config = dict(
    num_hidden_layers=9,
    hidden_size=160,
    num_attention_heads=2,
    num_key_value_heads=2,
    head_dim=64,
    intermediate_size=640,
    vocab_size=21411,
    hidden_act='gelu',
    norm='layernorm',
    norm_place='pre',
    norm_eps=1e-06,
    positions='learned',
    qk_norm=False,
    attn_scale=0.125,
    bias='none',
    tie_word_embeddings=True,
    parallel_block=False,
    init='uniform',
    init_std_qkv=0.0362,
    init_std_o=0.00955,
    init_std_up=0.0362,
    init_std_down=0.00427,
    optimizer='muon_variant',
    learning_rate=0.00537,
    beta1=0.95,
    weight_decay=0.032,
    lr_head=0.00404,
    max_grad_norm=1.0,
    warmup_steps=200,
    schedule='wsd',
    decay_fraction=0.754,
    decay_shape='linear',
    final_lr_fraction=0.0,
    batch_tokens=[8192, 16384, 32768, 65536],
    max_seq_len=512,
    doc_mask=False,
    train_tokens=131500000,
    max_steps=5026,
    dataset='wikipedia_en',
)
Each number is 50 + 15 x the weight over its row's rms, rounded and kept within 0 to 99. Layers, rows and columns count from 0. The size before them is the row's rms in percent of the matrix's.

# q: layer 5 attention query, 128x160, rms 0.11, rows 0-21, columns 0-159
# k: layer 5 attention key, 128x160, rms 0.117, rows 0-20, columns 0-159
q0 088:34 66 51 34 50 37 44 67 46 62 31 61 42 54 62 45 41 61 61 74 64 56 45 58 41 74 53 55 39 63 44 24 43 52 58 58 27 50 65 82 44 70 27 62 44 67 36 53 39 35 52 27 63 38 45 50 31 49 36 31 34 65 33 56 69 44 24 31 50 58 40 44 68 74 31 71 48 67 43 40 65 24 31 40 33 64 72 78 54 57 61 69 57 36 29 52 43 51 43 27 40 21 49 67 47 67 65 50 51 42 66 40 28 32 59 81 60 25 40 61 25 49 71 32 51 56 65 35 46 31 45 39 83 25 70 66 65 59 37 43 45 57 45 85 24 32 37 73 46 64 49 43 45 47 88 74 52 48 52 56
k0 082:37 64 52 29 37 29 40 47 51 52 32 46 68 59 27 49 33 52 69 42 63 46 52 50 44 79 55 53 39 46 38 48 42 40 61 82 40 59 47 83 47 59 28 51 45 55 41 37 43 32 65 36 44 25 47 63 29 49 87 29 47 83 30 72 74 42 51 45 44 53 41 43 47 59 37 68 36 71 23 52 63 38 33 51 40 50 90 80 54 68 73 57 52 39 47 53 43 51 48 49 58 01 68 75 59 65 76 36 50 57 59 41 42 37 56 73 69 30 46 61 09 43 48 41 37 45 53 45 38 51 64 44 57 41 59 59 58 56 34 43 28 75 54 70 24 48 47 80 47 43 59 42 50 28 65 59 66 42 69 39
q1 087:42 49 49 24 54 25 46 53 46 63 56 43 59 42 64 48 62 59 68 70 53 25 51 70 66 51 26 53 43 67 60 32 64 52 64 40 53 38 57 26 45 43 50 69 53 83 44 34 53 41 49 39 47 51 50 54 58 37 39 74 80 49 14 66 51 50 31 71 46 50 58 74 42 55 60 45 43 57 28 52 60 49 49 36 78 31 73 49 60 61 43 64 74 23 43 66 47 69 55 48 40 72 85 49 86 72 44 18 38 59 64 59 40 31 72 55 30 05 49 43 40 59 28 55 51 59 14 39 49 62 61 63 33 43 53 59 41 73 39 24 69 58 43 52 69 34 34 66 26 50 21 45 47 57 40 59 42 75 48 47
k1 083:31 35 57 32 49 11 47 53 45 54 64 42 66 34 73 59 73 68 59 60 56 42 47 55 72 46 36 39 57 70 51 45 61 46 62 41 66 39 68 09 56 44 60 73 62 71 36 39 42 58 34 07 48 52 58 33 52 53 42 53 58 59 40 66 49 41 28 54 54 23 43 83 63 44 54 44 13 82 40 37 50 48 38 36 60 36 74 30 49 49 49 55 75 24 43 55 47 38 63 51 34 78 65 50 71 80 49 43 32 74 47 57 43 45 57 51 41 17 63 38 29 48 41 34 56 53 22 42 41 68 72 69 33 37 59 59 49 84 60 43 67 49 44 54 51 40 44 68 50 61 37 47 39 68 39 61 24 79 45 42
q2 094:62 62 46 29 58 48 31 58 78 44 30 60 57 51 31 38 58 48 75 48 64 55 60 21 38 33 50 35 42 64 34 45 36 34 16 68 48 51 58 70 42 65 44 52 68 00 37 48 59 52 54 36 32 54 41 42 56 53 66 69 91 56 56 68 21 24 50 37 38 70 62 53 68 42 75 44 52 46 58 47 53 55 61 59 69 54 37 45 30 59 45 29 17 59 41 25 45 68 38 36 37 42 29 24 61 53 53 49 53 74 47 69 49 59 74 48 69 60 47 39 49 52 59 72 50 32 29 83 31 54 74 44 41 19 65 33 67 63 41 62 46 73 62 69 69 46 70 31 51 39 46 57 64 52 54 62 25 50 49 42
k2 089:35 53 58 70 48 57 44 43 63 52 25 64 54 67 33 22 45 62 61 49 75 83 54 45 31 25 58 32 49 59 48 54 44 24 34 57 71 51 53 65 59 58 55 66 79 04 28 57 68 50 49 22 33 65 34 47 59 54 46 69 72 49 59 73 24 18 56 26 36 62 63 63 56 55 65 52 45 59 72 49 56 49 64 56 53 63 26 45 38 78 57 32 33 45 47 30 59 67 60 37 25 50 06 30 56 54 39 27 41 47 64 73 38 61 56 60 57 68 41 53 37 48 52 75 51 36 39 63 40 61 76 24 17 33 55 41 39 47 36 64 56 55 56 65 38 58 51 37 60 53 40 55 59 71 67 68 40 40 56 37
q3 091:49 42 58 52 22 51 38 67 43 63 43 16 77 41 67 47 39 36 42 35 40 45 27 53 36 48 49 30 31 69 25 53 42 58 62 45 47 73 55 51 38 59 46 53 70 45 50 59 56 52 57 46 52 57 47 45 27 60 52 55 62 58 46 25 46 55 57 30 49 56 44 77 28 48 69 37 33 59 69 33 75 55 52 58 37 31 38 24 58 54 14 53 55 80 49 62 79 38 49 53 43 22 31 71 45 68 76 38 51 45 71 75 66 17 50 49 53 69 61 62 56 65 41 41 22 64 21 56 71 68 66 61 61 36 36 09 62 39 63 77 48 41 47 54 63 54 34 48 50 36 78 35 47 35 76 40 37 55 58 81
k3 090:49 49 58 72 18 51 35 62 44 70 76 45 68 39 59 41 47 39 36 39 44 38 24 36 38 30 49 41 38 80 49 50 33 51 38 46 62 80 53 54 30 70 32 57 53 40 40 43 45 63 54 53 62 55 64 54 17 48 44 39 58 66 34 34 47 63 59 19 42 58 28 58 27 52 65 36 38 63 65 47 62 53 47 49 47 46 51 15 70 39 51 62 57 75 30 48 73 44 51 38 34 37 42 61 36 81 68 51 41 46 73 84 77 19 37 60 37 74 66 93 67 64 54 46 47 54 22 46 56 66 68 40 62 46 37 27 28 46 38 61 52 49 64 59 47 19 47 57 44 38 66 39 50 44 82 40 52 46 49 78
q4 089:47 29 47 39 66 62 40 32 37 59 60 33 59 56 44 41 29 45 38 34 59 47 56 66 76 62 54 66 54 33 53 66 81 41 37 70 65 79 65 64 63 40 47 12 63 38 51 42 83 65 53 53 48 35 74 46 66 38 54 29 42 57 34 41 75 39 28 47 59 75 34 34 49 77 44 51 57 48 51 49 45 41 38 54 35 55 60 37 30 26 76 53 64 51 48 32 70 75 68 48 50 32 44 51 49 41 18 37 34 35 78 68 51 42 66 42 50 72 43 61 38 86 83 46 80 51 66 47 29 52 24 38 60 73 36 52 40 55 38 30 75 37 31 33 44 32 50 56 24 40 43 36 56 35 56 68 58 55 58 55
k4 085:38 37 56 21 56 59 47 47 36 57 61 28 61 59 29 46 39 54 58 26 57 36 62 53 60 46 61 45 45 25 55 49 76 55 43 55 31 96 51 72 58 37 53 43 77 56 49 42 99 78 61 66 56 26 74 49 40 27 41 00 31 61 39 33 51 39 54 61 36 55 54 42 48 80 46 56 46 48 63 56 47 56 28 37 44 55 56 40 16 30 67 53 48 32 53 46 52 79 73 60 49 47 48 53 58 42 69 63 53 44 57 68 52 44 67 58 39 45 38 64 42 85 64 32 65 33 49 52 29 44 50 53 54 54 47 53 44 67 64 48 86 43 34 07 55 48 52 42 36 60 47 36 58 39 32 53 43 34 52 58
q5 094:31 37 53 48 53 41 33 72 39 61 40 68 73 53 54 53 61 33 54 40 54 50 43 15 60 33 39 41 66 56 43 44 59 36 66 60 47 50 70 77 64 34 63 00 53 30 82 51 44 60 47 47 61 43 42 35 88 64 66 14 53 46 47 51 49 65 30 43 57 61 19 80 37 46 49 63 79 52 52 57 31 49 32 84 46 56 58 64 56 46 16 44 72 33 50 44 67 44 35 49 66 56 48 46 49 54 59 30 82 73 24 44 58 41 81 42 52 25 78 69 43 53 49 88 34 57 64 52 46 42 44 48 33 41 51 41 43 44 57 44 50 54 38 54 45 43 46 61 54 35 46 53 40 37 42 80 39 35 65 51
k5 092:42 23 54 60 41 59 43 63 30 43 55 50 81 54 73 62 46 28 40 32 52 58 33 24 43 20 39 39 61 44 65 46 71 32 42 43 44 50 55 68 73 67 67 22 32 22 73 66 55 60 70 31 51 50 51 38 68 52 57 07 42 49 52 41 58 46 53 72 36 78 27 81 38 51 53 53 67 50 37 70 40 59 40 80 43 53 38 46 74 53 21 35 77 24 43 34 57 51 36 29 68 58 50 49 42 56 51 23 85 51 38 61 67 58 67 40 45 29 68 73 32 53 69 80 34 47 58 49 44 61 52 62 50 18 67 57 26 50 45 54 57 48 40 54 35 58 63 64 62 35 33 60 36 57 43 57 43 40 55 58
q6 085:58 58 52 71 28 30 47 65 54 56 29 63 60 18 61 22 78 44 37 58 44 50 50 57 61 67 55 58 55 62 21 70 38 41 40 67 36 46 30 48 63 59 50 62 65 42 63 79 38 54 32 44 39 42 55 47 46 44 40 21 40 69 25 68 43 38 47 72 41 28 52 24 83 78 40 42 38 40 67 58 50 34 27 61 48 66 40 50 34 42 76 61 48 55 47 70 51 31 51 52 53 54 61 33 28 75 52 37 65 36 35 34 52 44 46 64 48 77 53 39 68 60 51 51 44 90 64 20 67 62 77 40 40 46 52 55 36 33 34 47 37 51 64 43 52 56 48 39 77 34 03 52 46 60 47 55 50 61 89 59
k6 085:60 49 47 64 49 24 48 56 54 71 16 53 73 33 49 58 71 44 58 64 57 32 63 37 60 61 60 74 27 67 16 78 51 49 49 89 21 47 29 55 62 51 56 64 54 57 54 59 51 53 42 51 38 52 47 51 52 36 17 39 50 81 24 52 49 55 67 53 37 39 66 30 83 46 40 38 29 30 62 56 43 28 47 43 49 59 49 26 40 38 75 39 49 53 56 58 36 65 38 43 63 54 78 43 26 65 47 28 71 34 36 24 39 31 54 50 50 73 56 39 49 50 38 68 49 69 50 51 69 60 42 30 86 61 43 52 28 39 49 57 55 73 59 46 48 63 52 40 47 27 09 55 54 70 40 38 46 68 74 71
q7 085:68 45 43 32 64 41 49 56 50 63 34 84 41 44 31 35 51 52 69 62 47 91 59 25 76 40 36 61 52 62 68 50 40 41 62 47 58 64 58 24 22 44 52 39 64 99 27 73 65 37 50 28 31 56 64 41 48 31 51 28 32 46 53 37 34 41 61 42 48 70 43 38 61 50 53 38 47 49 68 36 36 19 22 65 66 53 32 48 60 71 39 66 77 74 47 47 63 68 56 44 46 73 62 32 47 37 79 60 33 36 19 49 52 51 47 54 37 78 50 61 52 43 44 53 53 62 46 38 51 33 64 51 44 42 67 22 42 50 36 26 52 59 70 29 64 63 66 79 28 56 46 59 68 30 46 46 42 39 33 46
k7 089:81 47 44 29 64 22 51 41 59 32 21 62 50 51 53 34 33 33 56 51 42 90 49 35 75 35 39 52 70 61 71 42 32 27 64 50 69 48 50 39 43 60 57 53 58 91 36 70 79 40 56 41 38 51 53 32 44 34 51 48 36 40 26 41 46 47 56 64 46 71 49 51 72 27 59 19 62 52 64 42 37 27 39 49 52 51 53 34 59 72 42 78 67 61 70 44 42 83 65 41 54 65 72 27 50 41 75 56 40 54 29 30 44 46 49 53 34 63 30 55 45 34 47 47 57 61 38 41 73 30 73 46 54 56 64 26 35 43 42 28 61 67 63 27 72 72 63 82 27 55 58 60 59 47 55 58 40 42 37 33
q8 103:44 60 60 30 47 55 51 58 48 72 56 61 65 32 45 57 65 36 80 32 51 54 45 29 60 08 58 72 52 72 56 35 62 53 51 34 15 54 60 53 40 38 60 22 83 60 63 84 29 62 64 59 64 38 55 50 40 13 45 38 34 57 85 44 18 37 54 53 28 24 50 54 30 71 32 43 46 47 47 35 50 56 42 47 61 52 46 85 27 78 25 44 52 52 43 36 59 33 27 65 67 59 46 60 42 49 63 57 56 29 67 66 41 46 42 57 46 47 51 49 47 75 62 51 41 43 42 59 31 61 52 63 11 54 41 57 22 54 60 80 59 68 64 47 71 71 54 43 54 46 51 53 47 52 36 27 32 39 52 53
k8 090:56 50 76 62 49 54 57 36 42 70 48 38 48 22 91 38 50 35 61 55 53 71 44 56 58 17 38 87 69 74 75 37 76 55 51 45 43 57 56 55 32 40 39 31 65 49 88 69 22 56 50 45 57 42 64 47 61 28 48 46 26 65 54 51 29 36 62 42 34 56 39 57 40 56 38 21 69 58 67 29 52 46 56 31 51 46 45 67 39 53 49 43 58 55 54 42 54 49 38 46 78 45 65 63 42 38 30 27 33 26 69 42 33 76 62 40 41 32 31 56 31 65 69 73 59 29 52 31 54 62 44 54 26 61 16 50 28 55 31 70 55 67 49 59 80 63 60 68 20 50 48 51 49 55 53 67 38 58 49 29
q9 082:60 33 63 37 63 19 68 56 35 58 62 72 35 56 59 68 41 65 35 33 37 47 58 51 36 35 50 20 49 61 67 35 34 63 62 74 42 60 53 36 62 48 45 53 71 05 49 42 53 44 73 60 41 53 53 49 47 51 65 35 53 61 79 69 48 42 71 61 44 59 48 61 50 45 56 27 54 65 47 36 78 59 32 69 33 48 55 36 30 52 54 39 58 44 63 63 72 33 64 56 43 30 50 37 59 62 53 76 62 57 36 41 29 46 41 50 38 52 67 39 34 79 36 58 33 61 74 51 38 44 62 27 88 49 68 38 39 62 70 31 49 33 61 38 10 47 49 24 54 18 19 67 46 65 67 33 84 44 51 51
k9 083:42 33 40 41 54 38 68 34 34 60 68 82 47 60 55 67 68 65 21 34 24 32 71 84 45 35 38 22 41 71 76 31 28 60 61 62 53 70 40 59 53 47 54 52 64 30 50 35 66 39 37 49 41 64 44 48 59 59 47 40 39 50 58 68 44 51 65 52 68 44 58 69 56 39 70 37 60 83 58 66 59 58 32 61 37 43 39 33 20 65 68 76 49 48 72 65 70 22 61 37 43 19 52 30 47 43 61 62 46 49 25 26 37 48 47 50 41 38 45 68 48 73 36 64 53 73 85 35 30 42 67 31 65 58 66 32 59 53 65 30 36 25 63 46 34 56 35 38 48 44 17 62 63 48 62 46 63 48 44 62
q10 094:53 49 56 32 53 47 56 41 34 53 48 66 59 53 48 55 55 32 48 71 58 36 52 52 45 66 28 44 41 35 46 46 35 53 61 24 44 59 44 72 60 54 59 57 30 34 18 60 42 67 57 80 48 47 52 35 75 51 64 60 61 41 44 53 39 47 53 72 53 49 48 48 55 40 59 38 44 37 69 31 42 75 43 23 26 50 54 51 66 80 73 37 83 58 85 42 78 54 34 55 42 47 52 57 73 60 32 44 65 40 55 57 43 56 48 62 35 58 00 58 41 21 75 31 45 61 75 52 85 47 40 47 61 81 48 64 30 50 17 34 37 39 49 56 50 54 27 95 39 21 48 42 61 53 44 39 29 66 33 55
k10 092:49 51 52 40 50 32 44 60 43 53 55 65 53 54 28 48 61 61 61 66 50 24 56 47 37 68 44 42 36 27 61 57 43 38 49 32 34 55 51 69 50 54 42 53 42 40 28 64 39 69 63 69 66 38 56 35 70 43 86 65 53 38 60 56 43 46 53 57 70 58 40 53 38 50 47 46 44 36 61 28 43 59 39 45 36 54 73 47 55 55 73 23 64 42 80 52 61 36 30 81 32 44 41 39 81 67 61 46 73 38 37 49 46 58 42 74 39 40 20 37 59 33 86 29 41 60 73 65 91 44 39 39 38 81 48 44 17 60 36 33 39 42 80 37 57 24 44 86 39 11 60 40 54 64 45 40 47 73 40 37
q11 092:32 45 36 59 60 45 15 23 61 66 37 55 37 72 58 51 44 45 64 18 38 59 34 63 51 43 47 62 53 52 58 69 40 43 44 57 69 58 68 76 70 57 43 53 48 38 63 56 54 39 50 51 36 42 50 48 46 61 55 59 50 65 53 50 32 63 40 63 56 30 30 21 21 48 46 57 67 24 38 64 41 51 54 59 54 36 81 76 51 58 28 59 61 61 30 73 74 41 63 67 54 39 40 38 62 44 84 38 73 55 57 67 41 22 36 42 51 40 49 29 44 46 42 14 37 38 28 47 61 52 39 53 30 71 33 85 99 41 39 47 38 22 48 44 58 55 54 39 47 40 32 50 68 41 48 50 90 76 62 51
k11 087:38 37 21 77 81 57 34 31 47 65 62 54 52 67 41 72 48 29 74 13 35 48 43 71 52 38 55 57 42 61 62 67 56 35 33 50 54 60 61 82 59 52 46 49 40 55 82 45 60 52 47 40 63 31 51 51 58 50 41 63 43 70 29 42 45 56 34 51 62 26 52 33 15 23 42 50 71 29 35 56 57 63 59 36 63 25 72 73 22 47 27 50 40 84 44 55 62 56 51 58 38 52 49 52 58 19 70 42 74 38 54 60 48 49 31 19 36 59 59 41 40 47 46 32 48 24 31 64 56 51 44 54 69 59 47 86 74 46 59 52 36 42 75 54 33 59 61 39 36 44 27 53 70 45 30 54 58 74 38 59
q12 086:34 35 56 54 62 67 39 56 63 32 37 35 31 28 22 64 78 59 57 58 51 41 31 55 75 48 52 55 42 60 51 55 35 43 72 39 66 79 64 40 58 60 60 46 59 42 54 35 20 56 80 67 54 49 63 49 47 49 48 22 54 75 59 41 53 33 49 56 66 49 26 99 46 51 64 52 19 26 48 56 75 63 39 45 45 56 31 57 62 37 40 31 54 61 51 28 44 60 52 35 48 70 50 35 49 71 78 40 60 50 52 28 59 38 72 79 39 71 60 56 63 63 59 48 46 33 33 61 34 57 64 08 59 60 45 80 29 29 38 55 48 50 64 24 46 51 59 48 51 48 58 31 66 64 19 47 34 18 55 52
k12 088:36 40 62 73 63 78 44 42 74 33 40 44 38 33 47 54 78 47 48 64 55 44 36 63 70 49 52 48 41 55 47 58 27 49 67 49 66 96 72 48 52 69 55 56 59 36 54 45 19 38 72 45 47 47 55 57 54 72 43 30 36 58 64 23 49 26 38 54 63 41 26 99 45 55 52 51 46 33 54 67 58 66 35 59 56 56 40 65 69 44 47 47 50 60 47 33 32 32 51 40 25 73 49 35 52 53 63 22 44 40 53 32 42 50 76 77 40 70 42 49 65 54 59 35 45 52 57 33 35 50 58 33 47 91 59 61 52 11 46 42 47 26 59 29 39 46 39 44 56 48 35 32 85 56 38 53 33 26 70 72
q13 094:56 44 33 48 33 33 30 26 54 72 80 51 43 32 63 51 49 28 32 34 47 36 62 74 22 27 57 55 52 42 69 58 53 41 28 65 98 22 55 65 75 75 44 61 45 46 60 65 37 47 61 51 21 35 61 57 66 41 50 56 54 35 54 46 78 44 56 28 45 57 60 28 55 36 47 59 77 78 69 44 29 28 69 46 32 59 60 57 56 57 64 58 52 67 63 54 58 57 32 51 70 55 62 36 28 42 54 22 63 52 76 49 53 70 62 62 20 42 57 63 48 41 41 44 34 53 51 47 44 28 68 58 29 41 57 48 60 29 49 48 40 58 42 37 42 00 44 69 43 69 44 59 62 59 66 73 44 49 41 38
k13 088:50 40 17 38 72 33 31 65 41 70 59 46 47 25 30 57 43 39 60 33 55 34 81 58 24 24 60 56 34 47 44 57 48 42 47 70 78 33 55 59 54 48 48 36 66 51 63 63 41 41 70 52 30 26 72 58 60 22 54 55 76 30 64 51 47 40 61 36 41 51 53 29 69 53 51 51 83 57 62 54 56 53 57 55 39 50 69 50 48 65 29 38 56 55 42 55 49 31 21 49 72 56 85 49 33 36 71 49 89 49 66 52 42 66 42 67 45 36 73 55 44 63 39 46 23 64 22 69 46 20 71 65 30 38 64 35 57 23 49 61 40 55 42 34 53 08 38 48 54 57 56 55 80 55 54 60 58 32 59 49
q14 089:40 58 57 81 31 43 73 25 41 71 62 38 75 35 20 34 48 38 39 91 56 27 52 54 38 52 54 32 64 61 42 17 45 57 50 43 47 75 94 70 68 67 63 35 34 40 39 36 46 78 43 40 14 47 46 33 46 83 62 53 47 45 53 21 44 22 60 42 66 53 64 50 64 47 56 59 60 35 41 70 45 44 52 44 80 41 52 52 55 19 67 33 63 44 42 74 47 56 47 35 54 50 36 51 59 50 37 43 45 29 79 51 63 43 63 34 60 61 39 63 56 39 65 69 49 58 46 30 38 40 56 26 48 50 39 77 43 65 35 26 49 57 63 34 55 44 46 41 50 74 48 48 57 58 73 57 66 48 17 48
k14 086:33 70 57 85 31 50 46 34 51 50 41 31 65 19 16 21 38 40 48 82 40 44 47 34 34 55 48 32 81 53 47 46 39 64 49 37 47 84 61 72 60 72 69 40 54 48 55 42 46 57 55 39 05 56 54 39 25 72 55 39 48 49 76 31 43 33 79 68 58 43 72 55 54 55 55 53 52 28 53 58 48 46 53 53 54 30 59 41 47 49 54 32 52 28 55 72 34 46 57 34 71 67 51 69 78 55 58 31 65 41 67 74 59 45 42 30 45 47 54 39 73 43 37 80 40 58 40 44 45 45 68 35 58 50 34 50 50 63 42 32 60 66 60 29 57 66 23 43 59 59 43 25 52 57 56 44 91 30 52 31
q15 089:65 56 48 56 45 11 63 42 54 49 56 50 59 38 58 28 49 62 49 48 83 70 52 59 59 53 55 62 39 25 49 43 47 51 50 33 52 65 93 44 35 47 56 35 49 40 39 26 43 39 53 38 26 64 59 36 67 27 46 47 59 38 55 31 59 64 57 31 58 44 38 52 22 65 75 62 54 76 45 21 39 47 33 60 56 62 70 47 42 72 33 49 36 72 73 51 52 51 47 54 65 78 72 49 55 62 94 49 39 53 51 72 57 52 65 55 39 48 54 18 47 46 56 45 30 29 38 41 73 29 48 44 47 66 47 75 53 47 18 53 69 16 39 71 51 39 29 44 77 26 57 33 20 61 52 26 37 40 70 49
k15 090:41 31 37 56 23 18 56 46 54 66 44 49 57 37 50 66 36 52 41 65 52 86 53 53 64 42 62 54 43 52 48 38 51 58 47 31 36 77 83 36 23 54 70 40 18 24 47 22 48 41 81 39 37 54 60 42 65 40 35 64 52 39 37 33 56 67 58 48 56 62 57 75 17 69 78 45 38 58 60 41 54 51 43 54 67 69 66 40 27 77 26 40 27 85 72 45 58 77 37 53 51 81 74 64 55 59 49 60 34 54 49 60 59 49 68 44 53 66 55 35 43 42 50 35 32 27 30 45 61 49 45 54 41 66 49 64 36 58 22 48 65 51 39 51 23 50 23 58 65 40 54 23 48 64 52 40 56 37 71 68
q16 081:68 61 44 44 59 54 65 61 50 65 66 35 24 69 55 53 37 80 59 56 36 38 44 51 48 44 25 18 70 57 61 72 66 48 41 71 42 50 68 57 64 42 41 55 58 59 57 47 48 32 56 48 37 61 77 76 54 59 54 52 49 60 13 18 42 28 29 26 51 52 82 45 36 36 67 56 34 42 33 43 45 23 32 41 54 49 31 59 41 42 43 73 36 74 30 68 42 42 37 53 62 42 53 32 36 37 85 43 42 65 37 41 33 55 67 31 21 57 39 59 30 38 75 42 52 67 50 36 55 53 60 55 70 56 48 67 50 50 24 24 52 56 38 57 38 52 35 49 82 32 99 52 52 61 71 73 48 46 41 46
k16 078:45 60 32 41 70 55 40 57 56 58 67 45 34 60 42 58 54 85 40 60 49 30 31 54 45 41 18 13 50 54 54 75 51 58 12 68 33 68 59 56 58 50 64 48 73 50 45 72 56 13 51 53 37 51 65 74 59 41 53 41 49 57 50 39 26 31 25 76 46 50 70 47 52 40 42 30 38 43 25 50 36 24 53 57 48 37 58 61 49 53 36 73 45 71 33 61 47 51 63 55 69 41 51 50 26 68 77 54 42 67 35 64 43 34 31 59 43 43 32 46 30 54 39 59 57 69 42 57 48 42 50 64 77 52 47 53 32 37 28 43 48 67 72 52 18 60 58 61 86 35 90 35 42 57 65 38 72 44 83 42
q17 088:59 44 52 87 55 39 56 69 33 50 49 44 53 74 31 36 49 42 40 62 34 44 41 40 53 51 46 51 41 65 54 59 62 20 34 62 52 70 74 54 70 38 40 48 40 43 43 42 39 47 58 44 52 44 56 45 38 56 81 25 32 36 61 82 36 53 44 70 24 23 72 81 42 26 35 44 31 64 73 30 55 45 42 44 55 37 46 57 56 41 16 49 48 48 65 28 33 82 43 69 66 51 51 53 73 18 57 45 64 74 39 71 54 73 48 79 37 52 50 69 72 70 16 28 62 28 57 69 69 46 56 72 51 46 46 25 34 75 36 39 38 29 52 45 62 24 46 52 67 35 52 56 56 38 39 54 48 54 47 66
k17 089:49 35 47 53 49 35 54 63 55 54 61 64 49 53 42 18 47 39 39 85 26 59 32 48 50 33 34 37 23 71 50 52 64 25 31 66 71 60 60 52 66 40 27 37 49 42 44 40 54 40 48 68 37 55 44 37 32 57 67 33 31 55 49 69 56 54 48 42 21 32 57 65 34 29 49 50 53 64 81 44 39 52 45 61 54 62 57 47 48 39 26 35 78 71 64 46 33 87 52 65 53 56 41 42 72 30 57 35 58 68 19 66 53 79 54 83 39 35 36 68 70 82 16 30 70 42 53 71 76 36 55 62 58 50 43 38 53 73 34 38 26 31 42 66 66 34 52 80 61 49 44 45 51 37 33 49 55 52 44 66
q18 091:42 42 56 55 38 23 57 28 37 19 64 38 46 61 66 77 49 33 58 39 64 46 51 80 49 32 82 36 67 51 53 64 56 55 41 58 56 26 54 38 53 51 31 30 70 79 57 54 27 56 61 87 30 85 53 21 37 54 73 43 69 70 30 58 19 31 99 40 61 51 55 50 47 34 54 71 38 64 74 35 67 48 60 28 56 59 61 79 44 51 45 54 62 41 27 58 41 44 56 55 47 55 65 36 61 59 53 27 32 69 37 34 50 65 65 43 49 67 40 59 45 62 61 31 49 47 67 55 35 61 05 33 56 46 62 38 47 38 44 44 39 72 48 66 53 38 43 33 51 38 39 45 52 47 52 64 36 36 49 41
k18 092:26 47 65 58 37 27 50 26 50 23 67 67 31 50 57 86 56 35 50 63 59 52 40 76 39 38 67 34 55 56 49 59 45 64 38 41 52 25 42 37 49 62 42 46 66 62 49 70 25 43 72 81 57 79 46 20 32 38 59 39 69 50 38 59 27 56 92 76 62 62 66 41 39 57 47 67 63 51 62 33 57 47 48 41 59 54 67 60 44 42 56 72 49 37 01 42 49 57 56 50 32 63 57 52 58 48 41 37 17 44 47 42 52 55 55 60 51 71 39 49 57 58 40 58 50 47 60 73 34 68 00 34 58 30 64 23 62 35 61 34 51 53 54 60 44 45 46 37 47 40 38 49 75 28 37 68 49 34 74 62
q19 083:49 36 69 39 79 52 78 40 42 58 38 40 48 62 41 55 79 25 01 59 55 62 58 46 11 28 62 49 43 22 29 55 75 51 33 46 47 40 56 34 69 41 25 43 78 41 52 39 39 43 71 74 49 25 75 64 69 58 68 48 63 29 42 67 56 26 40 26 61 61 47 34 68 54 38 89 55 60 33 30 35 38 31 67 59 49 59 48 76 36 54 38 40 56 54 49 58 60 60 31 54 64 54 64 65 62 53 57 48 65 61 34 48 31 61 54 39 61 44 26 42 49 55 48 31 38 45 19 63 48 42 55 34 74 51 61 38 44 56 18 49 64 45 51 39 67 57 66 50 27 66 56 50 76 63 59 35 49 62 35
k19 079:44 32 88 56 90 64 72 59 41 66 50 59 39 57 28 52 84 34 15 51 44 53 38 40 10 43 65 33 33 14 25 44 76 51 50 67 27 47 41 56 56 37 47 44 73 44 55 49 71 42 75 78 58 54 54 70 55 44 39 52 80 34 22 44 51 44 42 25 52 55 54 47 66 57 38 55 56 52 33 39 46 45 22 61 70 51 48 44 58 52 69 48 41 56 39 65 41 68 39 44 46 80 52 76 50 72 71 53 49 36 59 48 30 40 43 52 49 47 32 28 50 55 45 56 29 30 45 17 61 57 51 67 33 69 48 48 48 21 79 33 35 51 39 70 53 73 34 72 47 45 48 50 55 68 52 62 39 51 50 51
q20 090:63 40 53 14 76 67 44 59 64 50 47 53 74 56 65 19 74 27 51 40 62 56 49 48 41 46 64 41 62 45 34 43 59 81 59 53 60 50 51 71 54 48 60 46 53 32 49 20 55 60 46 57 42 55 43 49 36 57 46 58 72 43 41 52 67 47 67 61 60 65 54 39 47 33 32 51 62 57 57 47 38 67 72 54 50 49 64 47 28 47 88 63 31 45 90 43 44 83 43 60 53 29 38 61 58 33 64 67 40 48 52 19 31 45 21 43 65 65 65 64 34 42 33 36 61 78 23 31 57 35 35 39 38 15 42 82 32 55 39 30 35 64 63 66 44 51 41 45 44 25 48 42 70 46 71 25 37 25 60 74
k20 088:61 47 68 64 76 59 41 74 64 48 47 46 64 49 62 25 72 40 49 21 65 68 51 40 51 43 72 39 59 33 57 65 59 79 58 64 68 46 49 46 52 52 64 56 39 40 54 35 28 63 61 39 41 54 44 36 33 63 45 42 58 48 57 25 45 45 70 64 48 42 46 24 40 47 29 46 51 62 83 28 26 52 75 70 46 74 65 36 29 58 71 56 38 52 75 35 44 50 35 51 51 56 36 61 76 48 57 57 48 59 54 29 25 49 15 31 44 58 66 52 40 72 49 30 68 83 43 23 62 42 31 43 40 15 47 63 33 77 37 33 28 48 54 57 20 62 49 42 64 45 31 33 54 61 68 17 49 34 76 52
q21 085:57 63 56 73 19 42 42 32 58 30 50 38 57 62 14 41 56 28 40 45 38 56 43 57 77 59 51 42 15 84 46 66 51 44 60 43 54 31 37 33 77 55 58 35 51 64 59 60 57 42 51 40 59 43 62 62 69 34 32 46 41 68 16 44 37 41 51 39 58 62 40 99 32 45 52 38 42 58 63 59 37 52 64 62 51 55 55 52 53 56 49 38 41 71 48 69 43 61 61 42 32 19 46 52 57 34 63 53 07 36 75 62 40 56 58 66 74 54 57 78 26 48 54 52 37 22 61 55 48 55 31 62 66 49 43 58 47 58 54 15 56 60 64 42 29 35 59 64 20 39 58 81 26 74 48 55 69 59 59 62